From a checkpoint of a small transformer trained on Wikipedia.
Architecture: RMSNorm before each block, learned positions, no biases in attention or MLP, untied embeddings, normalized queries and keys.
Each number is 200 + 40 x the weight over its row's rms, rounded and kept within 0 to 999. Layers, rows and columns count from 0. The size before them is the row's rms in percent of the matrix's.

# down: layer 3 MLP down (transposed), 512x192, rms 0.137, rows 353-369, columns 0-63
# gate: layer 3 MLP gate, 512x192, rms 0.156, rows 354-369, columns 0-63
# up: layer 3 MLP up, 512x192, rms 0.15, rows 354-369, columns 0-63
down353,103,230,176,227,217,180,155,169,202,204,208,183,218,245,225,190,188,228,203,185,187,213,180,239,204,141,210,238,223,283,176,284,258,179,208,113,244,248,266,240,237,100,133,223,207,207,261,245,203,174,174,201,209,111,201,238,237,205,197,220,168,141,243,215,251
gate354,096,244,109,226,215,202,215,191,204,278,211,198,156,199,193,259,203,270,260,193,165,226,166,178,245,180,264,216,162,118,150,210,231,165,217,240,182,213,150,207,157,230,218,214,194,197,170,171,228,142,188,204,159,174,171,314,169,257,190,236,179,244,236,225,185
up354,099,235,188,197,223,151,174,193,190,194,198,242,177,227,235,196,225,132,189,225,261,266,205,251,218,137,210,189,167,174,230,142,196,168,246,268,174,213,255,200,144,222,148,191,247,202,88,275,110,224,201,208,122,206,233,188,186,194,165,141,245,260,247,150,175
down354,098,231,267,240,225,183,243,194,195,152,193,249,208,209,200,199,231,201,204,263,254,194,180,241,223,190,115,159,236,285,163,242,257,207,176,152,145,233,191,247,226,158,221,210,225,221,154,234,204,172,180,175,177,194,182,216,226,204,243,263,222,182,235,122,187
gate355,103,198,244,193,219,178,193,181,255,260,232,181,145,265,155,157,208,259,200,214,222,189,205,204,157,241,168,204,215,252,186,231,165,182,235,263,258,205,198,158,168,223,224,182,200,242,204,185,184,183,195,195,232,197,207,223,244,260,197,152,175,145,233,229,192
up355,095,252,206,207,214,140,175,215,173,250,131,220,209,297,256,196,144,177,203,192,183,241,179,194,201,190,267,200,166,189,190,205,192,262,195,134,297,185,209,217,224,204,163,186,225,200,215,134,212,176,174,203,203,202,261,242,208,248,232,201,165,249,119,223,189
down355,099,214,219,306,261,212,207,188,108,213,131,294,129,149,261,183,177,248,237,209,219,244,182,223,185,171,220,232,241,213,146,165,187,241,178,143,152,193,202,228,164,217,187,250,189,188,205,266,193,168,154,210,169,288,205,193,184,200,260,318,187,236,237,180,119
gate356,111,161,206,232,254,194,205,195,231,145,213,172,235,133,207,165,217,232,200,207,237,112,111,102,212,184,189,209,248,204,141,161,204,209,185,174,237,245,169,203,145,154,197,232,105,266,231,176,149,116,232,124,185,219,220,162,202,184,197,249,224,228,243,221,195
up356,104,177,212,153,198,184,208,244,186,138,195,195,191,264,182,159,217,205,203,215,228,194,200,274,229,182,245,108,239,258,248,181,248,227,142,217,193,208,216,206,255,210,156,130,153,236,242,265,154,129,201,172,191,166,345,176,214,188,149,255,117,201,259,169,195
down356,104,244,222,155,176,199,230,271,249,164,226,187,237,239,122,238,191,194,230,207,145,168,163,174,147,301,203,214,199,182,213,213,242,200,228,187,211,218,161,187,194,178,140,176,241,113,229,220,161,169,201,201,166,214,184,218,199,210,209,232,190,187,132,160,144
gate357,098,141,152,176,243,203,202,246,177,225,267,195,197,124,161,155,205,184,242,201,163,194,210,162,185,186,187,157,295,194,207,202,213,186,234,140,236,307,197,214,163,170,199,171,149,195,119,233,188,226,194,185,226,217,189,184,256,233,233,245,173,144,254,262,152
up357,098,243,185,155,187,279,209,187,190,232,196,153,252,189,209,133,214,190,198,160,215,190,148,256,191,238,177,195,199,255,214,130,281,146,195,202,269,202,238,226,161,293,159,176,179,179,192,185,149,165,232,130,226,190,235,173,147,158,175,237,159,264,198,160,261
down357,101,177,183,133,206,222,166,184,216,107,179,267,200,210,169,202,221,163,188,190,264,207,310,226,238,283,172,180,208,239,103,164,164,161,246,148,238,175,178,140,154,158,236,233,150,141,163,211,178,216,173,270,137,176,254,179,177,194,219,246,189,228,158,155,153
gate358,104,167,171,155,185,185,207,202,209,183,204,256,167,233,230,209,221,194,216,205,292,190,213,152,177,272,134,306,153,184,196,151,215,218,186,194,206,165,110,249,188,298,187,109,140,212,249,220,190,133,259,96,223,221,199,200,181,202,259,202,228,185,162,224,244
up358,105,215,209,168,227,205,213,204,167,243,180,143,244,199,239,211,162,261,129,206,220,213,192,233,119,126,182,135,218,209,176,206,222,250,161,137,200,220,218,241,224,164,183,166,188,135,226,167,208,218,114,238,235,248,194,131,230,173,202,193,185,209,267,148,184
down358,101,198,204,121,198,196,234,151,215,165,240,230,286,206,168,201,160,161,196,188,150,227,184,190,244,249,255,280,220,175,223,175,170,229,227,223,195,243,189,267,206,144,134,242,233,205,164,237,196,153,303,204,202,196,232,177,230,241,299,181,249,192,253,224,185
gate359,108,135,162,232,121,270,197,185,164,197,276,242,179,125,185,185,138,156,225,206,176,203,280,130,224,297,189,216,164,215,121,227,157,157,198,173,210,236,112,148,91,268,211,196,221,208,167,217,195,202,152,125,86,188,225,196,224,215,185,215,212,152,143,203,216
up359,110,193,181,221,200,235,295,146,232,230,189,212,128,87,160,158,220,206,166,230,203,191,143,202,182,257,245,244,218,257,216,189,173,230,209,258,226,213,185,237,152,145,254,194,197,203,200,206,235,114,217,199,113,219,230,194,179,139,244,175,187,212,94,102,181
down359,098,219,191,180,171,199,155,214,259,248,252,174,210,157,186,211,159,238,205,237,174,168,203,222,202,219,133,154,246,213,236,187,208,119,157,206,181,100,166,191,241,225,172,111,212,185,140,204,185,269,179,200,177,256,147,185,256,204,226,139,234,275,191,174,163
gate360,087,202,223,187,247,188,189,138,217,172,187,246,154,190,185,241,148,178,196,204,154,193,228,197,180,186,286,242,166,235,196,215,166,223,232,186,176,183,271,147,218,255,216,163,155,198,164,235,220,226,170,199,163,296,256,201,303,307,173,245,196,175,162,215,208
up360,092,213,143,212,152,178,187,174,222,160,159,163,157,156,180,198,241,220,130,200,198,158,221,229,196,242,276,265,186,212,156,164,146,203,112,257,205,165,169,170,225,119,169,137,176,197,166,218,174,192,144,194,171,235,212,161,233,115,248,178,164,196,205,197,284
down360,089,138,176,244,229,181,221,258,213,251,152,242,228,206,283,189,263,195,204,219,136,190,219,180,218,241,179,199,248,176,107,211,250,256,216,190,269,231,189,256,203,171,204,227,261,240,216,209,199,245,236,235,203,190,218,239,183,226,106,249,143,191,247,189,182
gate361,110,210,170,227,237,204,234,193,228,192,225,145,156,161,200,121,148,193,226,185,184,163,236,127,193,200,144,215,189,153,199,190,234,280,165,253,209,233,207,200,177,263,173,208,238,219,207,234,181,221,244,155,240,222,157,246,114,173,184,147,215,279,223,218,211
up361,109,245,189,233,244,288,170,160,219,218,168,230,212,198,235,202,152,181,94,135,262,243,176,224,218,199,164,164,214,171,284,145,257,187,214,154,264,179,259,200,204,182,230,228,212,211,204,233,213,251,239,203,201,190,198,200,215,182,217,198,255,176,261,109,188
down361,103,220,108,137,205,206,219,151,219,190,208,183,220,241,253,201,201,160,143,265,182,152,222,231,160,246,223,175,240,187,236,218,189,232,210,181,272,232,203,261,268,152,137,249,152,180,186,168,150,177,226,245,268,217,185,186,152,233,177,236,236,266,199,130,227
gate362,103,290,199,150,252,212,119,233,239,219,189,220,197,235,183,219,218,190,234,227,251,208,260,251,198,195,236,286,203,210,158,242,212,213,170,184,240,216,232,204,172,183,209,168,163,226,188,178,225,171,210,135,114,281,179,229,201,177,151,250,204,139,172,246,194
up362,100,205,219,219,263,299,222,197,145,258,205,164,194,170,239,229,215,156,236,129,187,213,203,171,205,106,235,236,257,116,215,203,165,238,265,201,169,227,194,236,285,159,239,252,210,209,229,136,232,165,192,192,191,168,200,204,144,243,153,195,228,157,168,231,219
down362,095,279,246,173,226,264,264,152,245,168,205,268,213,263,228,139,176,172,242,153,206,287,215,242,184,235,192,223,239,244,194,187,230,166,200,204,195,289,168,241,165,241,150,165,164,157,221,206,220,164,198,230,224,223,86,143,232,176,268,287,181,271,214,157,185
gate363,107,274,236,213,135,175,181,227,206,303,213,196,217,134,197,129,229,244,128,182,230,241,226,237,192,218,232,244,221,137,148,199,152,172,126,229,170,189,143,140,263,197,172,204,107,214,217,130,225,211,131,224,240,192,222,154,243,280,145,144,146,183,261,153,145
up363,099,170,138,150,223,217,175,230,226,203,210,202,188,218,188,219,244,250,272,248,291,175,179,222,178,175,167,180,196,252,127,170,225,228,232,211,186,209,148,170,176,261,227,136,60,196,178,208,150,227,199,190,169,145,200,225,278,237,238,205,171,263,223,212,189
down363,104,156,208,154,226,216,178,260,208,190,149,250,223,201,117,168,209,232,284,235,218,152,157,198,250,235,133,216,190,229,181,214,267,242,243,223,116,213,198,135,164,244,238,160,214,275,142,129,225,202,185,215,98,189,209,259,249,146,187,257,193,188,179,196,283
gate364,100,135,198,234,217,212,238,169,173,180,200,232,249,165,170,169,181,282,144,209,169,187,248,191,202,230,297,123,190,224,205,234,263,189,197,209,199,219,261,157,177,215,171,225,242,175,215,186,238,218,117,237,192,134,161,262,138,180,185,118,167,184,228,166,277
up364,102,158,178,234,161,222,124,141,198,240,205,125,189,205,232,209,293,293,203,239,162,184,200,161,274,234,195,184,161,227,219,219,220,221,206,135,201,223,181,172,204,252,227,209,135,217,193,190,184,205,211,143,212,216,281,196,213,255,215,230,123,244,151,151,178
down364,101,215,218,159,191,273,162,230,171,270,198,164,205,246,203,207,214,202,223,149,192,237,215,255,167,244,188,217,194,140,169,267,156,229,183,158,149,196,176,231,160,130,169,201,141,237,225,204,160,232,249,137,106,189,245,169,242,267,234,229,222,164,205,194,141
gate365,113,209,201,214,186,202,173,203,168,272,217,218,208,209,204,228,190,137,234,208,183,164,276,172,273,177,179,212,206,238,168,225,237,233,166,225,264,163,183,187,166,147,202,229,255,184,175,179,158,167,169,194,206,221,240,144,163,252,189,149,187,136,156,99,207
up365,111,167,174,185,149,187,192,157,247,184,162,250,198,175,180,191,209,221,182,143,152,219,229,213,247,184,181,239,220,145,199,259,216,178,208,231,162,193,209,235,177,175,202,177,247,191,162,228,269,232,205,109,237,178,178,259,199,148,207,241,159,123,204,184,224
down365,108,209,190,276,226,239,238,131,225,222,179,151,152,254,194,223,191,96,197,210,229,227,240,255,159,180,186,246,167,175,242,183,199,131,271,231,186,210,284,237,207,201,237,189,190,252,180,157,236,170,201,208,205,146,183,272,205,239,199,232,172,158,226,249,193
gate366,099,158,165,217,181,160,176,182,221,194,216,246,153,248,133,236,203,212,202,178,240,191,204,196,146,204,119,149,213,171,149,185,179,189,245,282,244,135,150,163,255,224,242,210,201,127,175,201,209,201,185,201,170,188,210,144,194,142,248,222,180,226,226,181,225
up366,104,274,208,213,149,251,164,244,192,224,173,212,249,187,239,160,132,191,155,236,133,197,203,234,178,195,167,219,189,182,154,137,258,228,267,191,201,228,245,238,197,120,294,153,221,197,207,150,139,123,174,229,184,121,172,186,182,227,208,187,238,119,205,209,253
down366,103,220,248,205,169,162,186,208,177,226,161,127,171,161,182,230,226,169,241,188,195,183,236,134,184,185,158,260,138,157,145,210,253,168,164,212,218,202,248,242,126,205,145,161,150,254,207,177,214,271,258,201,280,233,234,228,219,236,117,154,205,177,178,105,223
gate367,098,171,188,173,174,190,249,205,234,164,133,228,135,196,277,176,240,215,126,180,168,193,283,141,281,120,212,190,242,213,240,210,194,163,198,105,190,192,264,164,172,317,216,145,163,174,137,264,199,224,170,103,194,217,202,237,196,231,201,173,209,201,149,233,217
up367,098,137,219,237,173,200,201,161,201,151,165,221,148,182,231,266,165,170,203,272,220,100,203,152,180,224,313,201,222,165,153,208,143,220,212,165,279,148,209,188,196,288,234,257,125,234,178,141,204,225,204,144,227,287,180,221,208,208,215,244,250,131,235,234,184
down367,097,160,208,193,234,250,182,203,234,163,233,223,211,235,194,190,206,228,174,142,265,250,211,268,191,210,222,262,205,242,160,112,168,174,231,237,267,269,192,219,157,186,151,211,201,214,252,185,160,186,193,193,241,174,169,148,205,203,241,159,139,234,193,191,229
gate368,092,149,228,145,187,219,224,148,213,289,171,226,198,131,234,240,225,263,175,162,135,232,226,203,236,245,93,220,211,296,212,173,178,123,188,176,146,188,135,223,131,253,207,191,223,166,165,198,169,230,206,228,144,190,229,212,142,230,230,199,129,172,193,213,204
up368,096,234,204,129,176,267,155,207,177,200,193,209,199,267,233,225,195,252,243,226,114,310,161,188,233,125,221,287,193,245,257,261,173,178,188,181,243,211,145,211,167,251,171,196,244,236,245,271,261,152,292,226,222,144,246,199,222,201,214,235,126,206,150,96,179
down368,095,174,231,250,199,233,173,179,197,223,195,210,197,194,127,239,225,201,211,217,127,172,232,127,223,186,109,231,197,196,189,186,169,158,145,205,215,88,190,228,167,205,183,139,157,157,163,231,249,145,162,176,210,265,255,237,199,181,210,228,245,254,193,164,260
gate369,096,178,209,179,210,193,139,161,294,237,221,128,242,137,160,123,228,202,234,181,173,181,138,227,187,222,209,119,214,192,131,193,227,272,232,183,211,183,147,174,234,218,162,283,259,214,212,229,243,157,205,259,204,188,223,160,132,198,237,251,233,174,143,191,161
up369,099,212,272,118,200,108,215,230,253,160,171,164,282,158,200,215,219,142,198,139,258,168,156,188,205,207,172,229,134,185,138,157,237,235,248,259,196,233,208,164,198,290,190,194,217,208,148,175,157,163,177,187,177,239,207,158,236,141,175,179,224,230,195,247,146
down369,097,227,233,213,188,247,146,181,159,264,144,192,174,227,222,199,184,224,159,176,244,185,188,216,238,169,138,255,154,206,292,194,187,186,196,246,227,210,170,113,157,332,237,211,204,189,219,269,151,261,179,166,156,170,228,188,262,178,194,189,239,217,201,209,184